Weights of a small transformer language model: no biases in attention or MLP.
Each number is 500 + 50 x the weight over its row's rms, rounded and kept within 0 to 999. Layers, rows and columns count from 0. Numbers have three digits each. The size before them is the row's rms in percent of the matrix's.

# up: layer 4 MLP up, 192x64, rms 0.248, rows 100-113, columns 0-63
# down: layer 4 MLP down (transposed), 192x64, rms 0.147, rows 100-112, columns 0-63
# gate: layer 4 MLP gate, 192x64, rms 0.24, rows 101-113, columns 0-63
up100 099:553584526476543568485534605564508519546489477468540487510443442501547473451534515478631540490495557566484536532506493443490488548424430462547495412573583517636456513500480492453437510548511581
down100 106:575513530542478559511531493624563539445534474475528483496482493523494520495537466495553558453403523506389437538527603507560573525455588427553463547466414550571475419473573560477458504501483534
gate101 100:470410571460425522481557546499508446574424515484525573578510563449495490578475445573561509423347477571444551533504487463467495495517532536556498583554474553512491471559483413489464552506513506
up101 091:396428550493454489495516542478530448568481531491437595496499550470550468574498495481539480397355458550472512553529509462456586497476542538519531610558551453521434438523533425520569510474509467
down101 096:476443554532384480475504498472482492463427531426425494535514514525507469489452540476567621516545441458630514514547489452471521482491498518524492612539548479574512446532570467568572502441506385
gate102 101:478424470462513500381511445443560440550511443505509462498458431506492529586534527505568476510480405593518505495445571472545471478559441506414493580469511489428498480415535416451597562511495434
up102 107:500502500533408549454476508473462411480567494554424578533537542533499534479529583425540409456512531536446542437529561508543565520411521472550457402522449496444501573511556561564471524523427412
down102 103:453540465415542506512509424509452509622484553439449509500511443512435402457498497527503511528490555476493456447527531523544444543554444544596579603481548608501458452469387551484482467535513451
gate103 101:450476623514508547512471481561438499438427521528519390547567435405420519509536538530407532538464536434393480499477479534531531484560493408485557527460585554554477480459538479478489522542557461
up103 090:568526523499655516604435527533505473522562478512528633426445407537519528542489520541540532463523419548496499517505535460495392507532510385532540539524510565491489454493506549511539523536566473
down103 098:464438552399551528511517448451482540492470459562522496637393486583559455533557522531524562517581537470479546515517496543542506414483456421512583548512539480461484459409549542530463524522573440
gate104 082:535468500492512554578549540586504543522438551457463489414387463456538503525527385528453465592540526559505466489472480439557485600453400476504511587448458509544531453494442535526449571494461554
up104 088:483590452427493441476474456457484446464473455582525495611502447527479481488524586452498514425493500452485588471573545506439505443480525545556413446592517542453440546500586484528571470551588552
down104 085:492543515439497532458503513470396520522587589443544451517476636501473476436457492541506507573500440511482571556475444456514489538465431474550466487384405464491583569558447460492463419489520504
gate105 109:573480585478471445471458482479495425548502476483565443459488431528506561542495630517458528502389461495644476540469565506477472552566520488521521531499479557479525419397543510551488492467597479
up105 106:546575633593591546502489560474568462471474459491569550493530479461543401530505476500534474493537553470500545557378490599546573488509435536477467479461519451479525545507520510496545423431440545
down105 108:518554531468619490446437499435495487476588507508585510502505530463478414557489496460552438458431501472518397501408401485512526504543466472440481454539532534488394542625474524529539528480461574
gate106 100:458521485611518436561490417532517525534388462527408507469460435488515514540515520516456486486436540430547444489437566511513512436557499507609452447462516363522443443496566443503553531483516556
up106 092:432372434481546470495444465563493498437405503493453479469462415469478556431541518459373566551451543553456450466476466501423528527503434399566454453457500495548469506515481502474531485497408509
down106 091:515429456503577448481465502547489461441511515421403478413434586477485440473543521445500440521455447553421499407553449494492466637493536512462523482519523546482515420543466572483523546485412563
gate107 096:606510511473553556540479382456502416440497500465440487487463412495540516457523504488472533450518476437562553459447514476478532469531550479461449565466447525517485559391513476553509592377461402
up107 103:430533500554394467422569523435544563559516492516513536564543571447461484479544452492496518556405579397488553553523564476468446464447558518522546550491561464492512518491533456497480416547576600
down107 101:570485581489569546462519413491634466486528512567510486426558500436478554430555492516562499472452548443528469490499556432398544464464481540478530549444537570504447521439434402454474494514423520
gate108 107:427433452517483462515497572482492452588442533510564517532504486463577493502525565557513522437472535480525514506518654408487462489620475525371508464542488605547561507502507446483533532445507469
up108 117:565539447495386531423497427452492521520528448581483497567495527602445506557450441442490432398451472418481480489474511499587538518451526475505585531527495559485393547534547483559537529564455502
down108 114:499471459532494521519502529427546465547439494506471490486530550552447526479465442470516501548574486465585500603458554509646466478515532475421638526417575561537525436485472522556531510541574573
gate109 098:461576473535540448456573536357461548502464405496522500540383529478586495451488534500490492422470425436551415500511506536511503513536565448429525472577523514585447572522462505510486516553443462
up109 102:437438476494548627604417476519479513493448492473462540455513434560566515494436524508534558582588494425541535442470453504479525543474412539505493581539466477536508478497523501446555485358547489
down109 098:434365514518586524427463504621510505521487510468537504470489472468485546495538487538460492482546533474460469387493477523351471558504438518519452517619465434528582528496504487479558570505550472
gate110 096:573454481549542520492426452556458564512518577532499499420410442473496424549504523475468550506543465463563423524524522436465550544607448455451387515459445553561469485576573447573498487466531516
up110 088:498491505455466448440520611521508431469608516583510424468536582515479519521509447504511427580431485555532499439528475454533404506492418511492597548476539489376486501442460549473481558505439447
down110 097:500592483460437527485589518550484522419534475569580556554499466549522473573504493560482471449456522461566492476412548475473583482485379507512580478480451371496482484510528547501530475514612442
gate111 102:508567477511518456474509485451532520490568482508443527441409516440467445492496495529472524488566435491503516607464475458430568415512576474457535536414428518450413544472549518503568548514353412
up111 088:479428460529510538475508524621417531536502458474546502574530470562564485479473492405559576463502561590468535420547509499567490541435471455508456418590553497568588504542506507439439438497554499
down111 096:455508515460536485465462534474455548523516434534507529440419546454470448458434506451487598529492477511500547509500436557450525417427670454521481458478587591445471504470516518425498471512422412
gate112 094:490494517570495462437484466498480455560530509660507501511493479560578430453562669531553496484458521465433463487541503418453515533583538504488485490509491445463469579475475585556504490425525534
up112 101:448505514554543484435417520499451528601558449504590466497485386544504446485525474492499546550456420492571469436443586445446453501518516441512578394457469549529424451513547522535500590464483476
down112 096:514498532529534547472535572507487540513492488567642432531504548469534386528537456514486525524458516436424415462528488570483432485578576485472533453549534486504500452544565522552398402584469533
gate113 119:561615502521602450491551483595413549468432516402465424527548571485463464560506396418479517558552517514556503535509484496438435507482514462440500488621489475476515507440482506552500438475499490
up113 123:525498491523357473574536486473478410405508508462489598524599563506504517480527520576558467503505497461495522459468435535476630462519608576477475522580507466495420557534487501495455563526501482